config.toml
num_hidden_layers = 12
hidden_size = 256
num_attention_heads = 4
num_key_value_heads = 4
head_dim = 64
intermediate_size = 1024
vocab_size = 8192
hidden_act = "tanh_gelu"
norm = "layernorm"
norm_place = "pre"
norm_eps = 1e-06
positions = "rope"
rope_theta = 10000.0
rope_fraction = 1.0
qk_norm = false
attn_scale = 0.125
bias = "all"
tie_word_embeddings = true
parallel_block = false
extras = ["capped logits"]
init = "normal"
init_std_qkv = 0.0429
init_std_o = 0.0
init_std_up = 0.0429
init_std_down = 0.0
optimizer = "adam_variant"
learning_rate = 0.00114
beta1 = 0.9
weight_decay = 0.087
lr_head = 0.00622
max_grad_norm = 1.0
warmup_steps = 388
schedule = "wsd"
decay_fraction = 1.0
decay_shape = "cos"
final_lr_fraction = 0.0
batch_tokens = [32768, 65536]
max_seq_len = 512
doc_mask = true
train_tokens = 518500000
max_steps = 11307
dataset = "wikipedia_en"
Each number is 200 + 20 x the weight over its row's rms, rounded and kept within 0 to 999. Layers, rows and columns count from 0. The size before them is the row's rms in percent of the matrix's.

# down: layer 9 MLP down (transposed), 1024x256, rms 0.0818, rows 883-907, columns 0-63
# up: layer 9 MLP up, 1024x256, rms 0.0853, rows 884-907, columns 0-63
down883,119,194,207,201,205,217,207,202,184,200,192,214,208,198,183,192,214,213,205,177,172,184,190,184,190,187,201,213,177,178,186,206,222,220,229,186,202,171,228,232,211,215,214,187,200,178,188,200,195,180,179,174,162,214,208,153,205,196,187,219,195,182,189,212,186
up884,103,205,191,201,167,169,217,190,223,207,192,177,220,197,177,145,177,187,196,177,216,206,190,185,221,232,207,238,202,192,213,205,164,227,188,189,221,220,177,185,217,192,189,230,192,204,192,185,181,204,212,189,202,238,182,175,219,220,211,237,210,223,190,225,186
down884,118,206,171,223,222,196,224,194,209,225,219,244,217,216,179,213,176,199,171,203,208,182,205,236,235,193,204,177,225,206,197,203,241,198,216,199,177,183,194,187,166,207,188,181,219,194,185,193,162,171,177,196,194,206,181,177,184,207,204,240,206,208,183,217,200
up885,096,232,207,205,201,177,162,182,200,255,227,189,170,197,125,200,213,199,211,214,203,185,189,171,239,227,194,194,192,241,260,184,202,212,218,186,211,189,192,185,196,242,205,172,171,194,168,225,188,176,190,196,226,198,198,193,208,173,203,194,205,190,203,214,192
down885,092,162,198,215,190,226,222,195,215,166,168,197,222,214,205,183,214,182,169,182,190,171,247,224,156,216,234,178,200,217,168,203,176,196,192,224,192,188,177,205,182,172,192,248,225,223,233,178,187,220,196,227,160,219,171,208,196,162,191,180,209,216,210,174,196
up886,099,235,193,216,196,182,215,193,187,230,186,217,205,191,207,233,211,191,161,205,165,187,210,233,176,174,229,193,175,231,254,215,185,217,240,213,186,200,157,190,211,185,210,247,209,198,195,222,225,231,184,180,213,207,159,231,169,201,217,191,242,217,204,196,177
down886,088,152,208,249,222,198,206,174,229,175,211,215,188,226,222,171,220,212,181,190,165,182,207,187,167,190,196,183,182,229,208,212,196,189,200,193,207,231,231,180,220,215,179,196,225,191,192,240,188,206,190,209,192,190,178,188,199,202,192,241,244,196,214,205,199
up887,097,209,201,196,203,188,227,237,202,194,211,233,179,188,177,198,253,190,159,205,179,209,166,198,201,179,192,204,198,161,190,201,203,212,213,172,199,241,178,190,215,205,188,192,175,213,186,202,170,198,222,198,208,191,152,191,194,207,204,232,241,154,184,240,207
down887,095,202,163,172,212,220,243,219,270,202,166,225,224,199,187,215,230,193,189,221,166,171,157,197,187,202,219,221,185,195,189,206,223,212,201,197,215,210,199,191,178,201,178,181,235,185,184,193,225,221,201,182,210,210,215,220,194,177,174,183,216,175,198,208,164
up888,099,211,207,181,242,222,201,217,213,211,216,164,178,187,175,207,232,209,190,188,208,214,206,231,215,186,188,188,195,172,256,201,206,222,221,188,213,189,223,199,176,219,227,197,224,204,190,224,206,200,186,235,232,211,170,199,181,184,201,193,218,190,223,154,232
down888,102,220,184,174,182,212,230,183,208,163,215,197,239,194,217,192,186,174,166,210,221,229,191,193,204,203,189,213,223,210,203,157,179,226,185,192,209,234,218,232,202,199,176,223,149,206,197,180,190,205,240,183,213,190,193,176,212,203,192,203,231,205,171,227,220
up889,099,224,216,195,225,157,175,172,186,199,218,221,210,207,226,203,203,190,207,169,211,186,156,183,225,208,194,223,170,177,185,190,185,208,183,202,236,201,212,201,195,193,211,192,157,188,208,159,234,211,190,226,220,206,219,208,196,191,243,200,210,169,207,207,189
down889,101,186,185,233,187,192,242,192,222,217,170,189,200,195,210,199,180,170,179,210,208,205,193,194,226,169,191,175,238,175,220,210,169,196,199,215,175,196,179,169,179,201,205,179,194,210,175,227,179,189,215,166,240,184,206,215,227,221,207,201,189,256,239,217,209
up890,109,197,221,183,190,196,202,231,207,173,228,224,219,206,196,173,199,193,188,214,222,177,213,223,192,200,184,220,231,203,225,203,178,240,182,202,207,234,208,201,210,212,183,205,200,207,195,215,217,175,166,231,227,194,168,166,193,214,214,169,227,198,214,173,212
down890,103,182,225,217,195,197,212,182,197,192,193,217,219,188,196,232,197,222,196,197,174,204,187,222,190,203,234,189,202,205,205,212,190,185,199,214,214,222,182,244,201,217,202,192,209,226,173,243,197,172,218,180,196,204,214,226,192,217,233,191,182,204,196,218,200
up891,106,190,200,178,159,205,178,189,191,186,216,212,218,231,161,179,233,171,182,198,186,210,215,182,148,207,182,187,197,201,195,210,242,191,193,201,209,217,191,167,227,211,219,202,227,199,207,210,216,197,194,217,242,230,183,227,187,210,191,190,229,202,205,206,166
down891,110,185,215,191,148,225,167,198,195,185,196,209,175,223,239,176,213,220,221,188,204,180,193,209,182,230,220,196,209,222,216,192,204,187,235,193,183,208,164,212,207,220,205,173,167,184,216,177,222,193,219,234,205,221,191,212,191,186,223,196,216,202,209,212,199
up892,102,157,189,213,189,221,177,241,246,251,202,209,203,181,204,183,217,192,205,222,209,184,189,195,207,214,172,231,182,247,198,198,221,204,198,229,225,210,211,187,241,196,194,169,213,195,201,218,188,184,135,206,215,204,207,198,177,203,214,204,220,215,194,220,184
down892,100,219,239,199,220,226,240,191,201,208,196,216,224,199,190,174,194,237,202,192,183,156,224,178,225,184,172,226,208,191,212,231,176,223,171,143,202,181,217,188,184,222,216,216,186,198,239,190,162,189,208,174,190,175,206,195,193,210,201,194,227,180,184,197,176
up893,104,205,217,227,182,195,224,236,233,214,227,192,158,188,198,238,184,205,195,195,220,215,211,238,213,193,200,191,179,166,205,210,186,221,215,217,189,182,229,210,215,207,223,201,187,198,190,199,171,209,179,216,199,180,164,218,200,166,188,187,192,184,208,232,219
down893,107,207,182,217,178,170,225,223,202,204,166,199,242,220,220,181,180,206,203,205,192,202,209,228,178,157,224,228,199,168,191,179,238,198,228,229,187,211,200,186,193,211,194,214,238,226,165,181,211,205,193,209,188,212,190,188,184,176,187,196,187,202,184,196,203
up894,102,209,181,206,216,172,211,198,199,160,200,227,186,209,189,151,205,195,186,176,200,206,204,218,180,179,210,278,222,176,194,170,189,228,205,166,245,187,191,220,207,223,206,213,182,200,212,213,196,191,206,242,207,207,243,225,206,201,206,173,180,173,176,231,183
down894,098,223,206,220,212,233,210,212,205,203,183,202,181,229,202,247,173,213,235,221,169,211,206,160,198,164,202,201,215,217,228,206,203,179,203,194,215,221,234,195,201,188,201,191,207,201,213,180,211,224,199,204,192,188,170,160,213,191,197,179,209,204,177,182,218
up895,095,191,200,182,200,205,184,217,171,196,239,212,233,190,199,179,212,171,205,175,194,216,170,198,193,192,215,209,160,167,185,180,205,186,197,206,211,200,228,136,233,191,206,188,181,215,221,213,209,193,221,197,174,198,165,166,181,216,197,218,175,169,179,196,205
down895,101,164,201,231,201,171,232,188,218,167,180,187,162,197,212,204,237,217,209,237,212,193,171,231,210,212,169,200,164,169,193,190,194,212,217,175,180,203,198,184,219,218,186,244,202,241,191,203,197,225,196,157,230,246,224,186,184,183,214,184,223,193,195,207,173
up896,095,227,184,205,184,213,182,238,185,211,190,217,237,188,219,179,207,175,207,201,210,172,191,210,230,210,218,187,155,214,232,197,184,201,209,202,169,219,190,172,202,205,211,171,184,227,190,228,201,195,210,187,183,210,208,197,179,229,190,239,238,198,190,228,196
down896,099,164,184,208,198,215,198,179,173,218,225,208,223,198,214,238,201,198,190,192,185,200,204,203,166,193,197,221,246,183,213,209,183,210,199,194,187,199,211,193,185,183,211,216,166,197,186,188,161,152,206,192,221,167,212,184,187,191,227,193,180,196,176,245,212
up897,092,185,218,217,226,200,173,201,151,213,209,181,222,195,192,195,189,163,218,207,227,195,189,209,210,236,229,198,200,180,186,213,171,173,202,204,207,247,198,207,191,187,194,180,217,176,207,186,228,182,201,179,184,238,217,176,199,225,209,205,242,153,181,223,216
down897,106,229,198,176,190,213,199,197,204,191,205,209,195,211,205,221,202,203,222,166,212,211,194,215,214,197,196,203,225,191,235,189,184,215,197,224,210,202,181,192,198,168,208,197,163,217,164,159,144,188,204,188,221,208,188,231,206,207,204,217,218,207,192,222,206
up898,093,199,216,204,230,194,171,236,236,195,240,180,207,179,202,204,207,192,194,235,192,202,212,242,240,215,204,221,192,185,219,223,133,175,209,221,208,222,197,202,214,222,174,208,162,168,214,215,200,194,190,179,194,197,208,173,198,225,171,212,220,194,177,174,158
down898,098,190,193,176,185,211,218,198,176,190,201,182,204,195,226,214,236,180,210,199,222,222,183,196,203,172,202,166,185,184,202,191,207,198,222,168,198,204,171,213,209,184,204,199,183,163,202,164,164,198,195,172,194,196,204,232,204,191,191,179,196,228,188,185,193
up899,107,218,229,172,222,188,201,210,225,223,212,218,175,194,185,202,149,212,216,181,172,225,169,220,222,217,209,202,190,181,211,213,219,204,178,182,212,197,200,204,208,216,167,190,188,212,225,195,215,226,225,203,226,182,187,150,187,210,164,215,246,224,230,178,199
down899,096,189,223,245,201,160,164,202,223,190,205,228,206,194,184,190,226,178,227,178,195,172,173,200,205,206,200,185,174,200,206,212,204,195,177,207,173,236,210,172,176,190,218,196,205,187,176,215,210,210,208,193,188,218,189,215,188,216,174,214,186,187,188,192,191
up900,092,232,208,164,199,200,183,213,170,188,229,238,188,197,166,199,164,190,202,197,235,180,180,219,200,192,208,178,143,193,228,184,185,251,209,222,174,215,153,194,224,178,215,199,192,207,210,211,194,229,230,195,166,186,210,216,204,178,258,190,193,218,208,191,195
down900,098,166,191,250,193,220,185,187,230,214,181,161,206,219,196,199,225,227,188,218,214,238,176,189,193,223,203,211,189,215,225,179,218,185,222,171,191,214,218,221,219,176,206,211,192,195,199,161,174,175,195,211,212,218,194,202,169,185,158,189,191,157,184,188,193
up901,099,210,213,201,199,217,163,205,212,237,198,222,183,207,209,184,169,205,182,174,246,191,210,202,194,220,210,170,188,204,182,228,232,210,238,185,199,234,178,232,233,190,198,204,183,202,180,199,204,194,220,211,187,194,178,200,195,182,183,204,188,200,212,208,209
down901,096,189,193,179,145,171,209,177,211,217,184,190,210,218,162,210,237,218,223,202,218,193,206,175,179,186,199,220,185,204,173,162,182,210,206,204,195,179,230,200,217,194,230,174,175,195,194,203,214,227,194,153,194,222,208,214,188,241,181,185,216,210,217,214,191
up902,104,180,204,188,218,184,189,206,210,208,180,198,191,231,195,198,179,175,178,189,217,212,171,214,198,221,170,237,178,206,211,192,188,187,201,221,209,208,208,191,203,168,195,222,229,186,208,175,171,161,232,215,171,189,212,164,229,219,189,175,211,228,206,178,220
down902,102,202,213,194,187,228,220,212,197,221,218,204,172,211,231,204,211,175,247,174,189,191,180,236,182,177,250,209,199,200,163,213,216,208,202,249,208,220,216,190,267,212,191,207,202,185,207,204,204,194,156,174,154,180,222,206,226,200,206,187,192,221,167,185,223
up903,094,247,199,200,216,168,213,189,223,183,222,186,165,167,181,185,161,188,164,155,198,162,193,185,165,192,186,213,200,188,187,228,197,222,214,205,207,184,219,221,222,192,235,212,161,194,175,207,168,195,214,214,228,182,180,183,193,230,237,216,211,209,205,232,217
down903,095,180,226,211,204,203,198,204,170,208,209,199,211,185,193,176,197,169,181,191,237,208,187,199,202,199,204,242,209,209,233,185,246,187,196,191,200,207,201,218,224,225,187,162,225,235,168,225,210,190,203,173,203,222,214,198,206,203,218,179,206,181,221,154,203
up904,084,184,176,198,181,176,205,187,195,221,210,196,196,182,211,205,205,187,200,212,173,207,189,188,219,220,181,195,190,158,206,233,206,178,189,215,205,228,237,217,210,201,188,216,147,206,192,218,182,159,193,224,172,181,213,207,174,213,201,200,241,184,214,209,140
down904,087,199,231,192,203,217,197,188,196,237,181,206,200,209,226,200,181,220,180,218,195,224,206,230,236,200,192,214,202,203,231,204,181,180,179,196,208,194,215,233,179,213,189,153,262,197,202,154,202,212,224,205,220,198,186,187,203,242,175,204,201,193,184,188,212
up905,088,196,213,210,223,171,174,205,185,205,167,188,196,190,206,222,181,182,183,187,194,219,197,179,220,220,203,230,210,204,206,212,213,212,161,195,208,227,221,185,194,204,222,195,211,204,197,172,195,207,239,210,204,179,181,173,212,207,206,203,236,198,202,177,180
down905,091,210,194,218,171,226,220,205,247,199,234,227,187,182,204,199,207,228,244,213,195,174,221,203,200,220,190,197,209,202,202,170,199,183,222,227,181,210,188,191,145,177,208,223,197,203,224,272,201,208,181,215,182,212,154,219,208,202,219,210,199,186,212,212,190
up906,097,197,194,191,197,198,202,205,225,222,212,209,219,161,223,194,216,165,183,168,195,218,225,194,213,190,196,180,179,171,199,186,210,200,192,232,219,151,215,180,219,191,177,178,216,188,194,235,195,179,198,205,186,236,204,218,218,209,193,224,181,218,210,214,222
down906,095,188,217,219,190,182,203,188,199,176,213,195,180,199,216,187,199,213,185,199,198,203,196,183,202,192,185,190,188,197,155,183,188,216,165,210,217,237,201,205,228,231,205,196,191,169,226,188,217,191,197,207,186,240,206,186,199,236,147,206,191,204,182,163,198
up907,100,221,210,224,226,202,175,217,178,180,214,198,211,184,183,201,207,178,163,186,234,191,179,193,203,170,207,201,195,205,188,201,187,241,200,202,225,220,190,208,225,211,191,182,227,155,176,190,214,192,225,191,198,221,232,220,195,178,217,237,226,176,197,200,206
down907,107,164,198,189,206,215,218,183,194,223,214,185,200,169,212,228,157,185,204,186,213,232,233,160,197,186,233,204,243,190,217,176,178,186,214,235,184,217,187,193,179,191,196,218,202,215,218,193,179,196,215,178,219,182,193,198,183,193,204,201,163,185,172,212,204